config.yaml
d_model: 256
d_mlp: 512
norm_eps: 1e-06
rope_fraction: 0.75
qk_norm: false
init_std_up: 0.0363
schedule: "cos"
seq_len: 256
train_tokens: 320000000
Each number is 128 + 32 x the weight over its row's rms, rounded and kept within 0 to 255. Layers, rows and columns count from 0. Numbers have three digits each. The size before them is the row's rms in percent of the matrix's.

# layer 5 attention query, 256x256, rms 0.0584, rows 82-92, columns 0-127
094:112103124104136075143228061103112110101094156135155152106103129097080118160129145110188115106101174157189088083175199107175113120162119123125185111139072083055146138193088166098139121151125170073187153124120164119099152174080124076174141076106084101116160158112143212169167147119082116133162150104193123118134118143072159136130125106089088129133137161128134121094136123101146112146178
096:123104138143144074143093111134104041141096124122108091115106152109124168159128172112120146098197122131124132149133155125132135141169150141117097137133138164170132114105062135084148123144129165106124136168143136081193139110129139156159161095115114157167109153161105147121098136117112135134149126156134085098091099195113122105121141110153252105165149101165130130104205095120154153081145
091:114130139123145142144087119072160160144134120116122090121145076098133152142162142136132099135126124112181158120149139201120174170099137178072149137061102110152118106172113172167118129124133066100124123155111092068100139095157161142112127153123121159081170096110194144151099118144115160100172156060104095140150189087153145130181089175164186100101126144122101089138117121121153152160151
084:073146130099058139125092108238162117157094155196117093157124148106128080112059099164183166100168109131154070133106108132155127142141145095115158113150163085127078130119129105060145099123120115164044138134133157138089149119138115107125139134093142117158166114134136094081145095154107135145152181144135123120056116094112147212072123131106035106138136135079147140129097117150148175134161
094:179111152097144157107170077128158161073079214183161080161143094152183138113055107118102085130160146117111149139140142115162068135109137075125079145195094177131114150155145152123146129165102100114106078115112172144137164097153152147079135115141094176132125078060150081110154103141164170151105106136119192144129150157120081122102113147106151133122187148186113137124163103131127135082150
094:166172130140100128184167188169128133129120124160101131132137138100089173085178158118138150095178146053179172118140087140091125136128146034131129074127116103112148078149093132110114140122111169164133154173118143105103095115144137115075203118064144121060131124088199171069109098169118121169210168123125137123142133082072130110138117155050170121158154112070123055153093121090130095150126
088:156110125155167137148170113184127148157112155196141094154179155111115142102183136075128140118143077118117137146131194158150155179090148106109172158147087178094146124148151066119068107094153118176116137069115156150110100104094126118163146103157104123113090107087162115143130085053155166128196102153138042189164106119140144130161096096183189095096174154158187080133157173156107090166115
095:119088139126184104126097123159174131135161124101061186093156134153180106133098118119100141088092139142109123165137096107166167132170128142102152130137060095176173154157167107171084152080117138126101120115095133143139095134123143157152119141160057119142122136073106123113189093118073125090118071159161134146131128101136146131098130172151070155109190142123138192043121100120091097182164
085:160176102159091107147145135122128126095121117141115125110136112105130138151131092163147132102106158153083148108101096079130172062172073097138147133138136229075166044132115095134101136101143146105144135143063162189113092127164125092124112109123196127106139122104115102126162096108174107153150138088109099094125145105088099152105108133152083112133112215114168102152135100119108103105153
093:094198116192135163153139154090115155159105098116036130143142133108106112056171110172170084122188134115186116162151139089161136170098180089221181084171093179160112100067072151110089122105120131092144137161128135145142168151083095082155151178111181129143166144084120103114151168079112187105133182145092133107102131153108102139143102161100123133113124161136100136136144148146110111151119
094:087141091126110150122172131126152107117102091089142120142074132133216092137087173117119091113156149064138053089113152137166175143082104113131172081149132131086139134131109069176097119110152122161127141136103140087171131150095056121084150145158128160096145121151108084092134115161078182120103085114112129110151091117136094156091140102130111139183175175122170157148177238140148085158105
# layer 5 attention key, 256x256, rms 0.0603, rows 82-92, columns 0-127
093:199116160087150175066131140133149150162085057117166129131077134162074159101138061153102084136154133143131108124182072138096141117146082172122103135135117083218093163172060112109137088165113135088104069182114057136164157104107097106115134162159118162142166139088095110129073139129156084136112080170106121120133169148098157069105183168158171117134144133120073098115126206133145100100148
094:117149109131137102094171142139104143154059124127062127108039193086162136110137093149106159110110132079127135156104150180120077115160161119152136139118192104111113154106125096156063126146102125178153113092090139198120126156128088086178091146137161155064094097087158134089160118135122112117210063199115151130103128157121121102130131144131172129138075108107137119159113100111137146157100
096:141091154107148072111168130160088127129131123124090150157106149148113123105134092170154158129137150146159126125158108128102123063216142161101136118122112115141154169161126133132102111097108173129104125110148086193133098127094094127197147128179143149155059171117123114120206149114132114133134122123195189161164142116142108075089093132150134138101142114094073061145160165149140142101170
087:108117072124065095130091130076144131111121119131156108171108102132226108182116081127054105152086162127130169124146109076143104109102098112142104103151082110096143131176111140197113105161134160085099152094105134192156109150099141165133110101141145103126079141123095150145155089128123145141160090114179177066146112124127151190110171130136182119100050183130148076073080129098114115141154
088:087129109098106146090115114156163152130104111180113169163089145187168139074168150104132150071124153122077116118148151142102157182145144136136120145121176158092123140114042128113168164105203129171147132092159112125091111103117131056150131119120173122183170101125152141073083145155144169126137143219159136110106107185138102172158151110171110145149191150091150147162116186135130163128160
091:114128144161095133073161098117168131077082105118172188179130099087176121138126112152128175116144121093095147128175089156118120143129104153123212076119123108139153115095162069075081159152124132175126160111090092128121098046107092125171132176141171156127114110109114134118149081132123113154057149078189115160123095129180089139158148148127084127104191089100118133158127170092072179124145
088:164071076131055103145149122185154162087121108062125070078150145115147173063180120175146152084145111116108134150096099160083094139111162148146119100134169134149196123137108174142155125210117072114113157111147209124100168124151125108136138152164161123166140133165132155110128165195126142118103145127156124073112132133145142118087117182110066103175141136185136127131077138150099103155061
092:163151123128144128177117145068108176121114094084157139161110104148138125105118117164127106103112072103201114129085132154136119106168121144178122066184095094110192173194155084117136167107122108101152068111175113169129143160063144129118141124184160164165090149193158160179106091154128141155093155137109125116077137058098161120146135090117148103121149151124180156111198102150147109097156
087:139088124171115082140124131115129142133137135124143128131244131067093131143161151113140100132183158123072125121126087118080134191099120112153109183127140019152121147145122173162138135129096175130099160133166041087151111127127140082097129111137147092206124143115111122148075121122167101114171098104115146150138192091156146126110139088124146076158203148117141144086102119085111095137135
094:156125142146089134115215108180191112140191149092152182138147164178156093146111110159141160079128130128086130110175106088078143088136079165132078107117126101112117166094201123093134099167161102110100111166132110142150114103099158207160151143099153146120083136089148210172168086159111139139142136167161141149117152074152115114087089091155135150175143067173137109156144152149099148094095
093:160095114115125137105162104082123121150125105200159153130143169115074114136167104159135136118104110125139138125161153129154105151119091109132147123169134149081074126103164086111122113154097149145155140123056142166186135116106147104109123126069106134120120166107082142094062150165111091115176102090170147118061160165170122156201094111109084163120156147141188148077130124136119054114137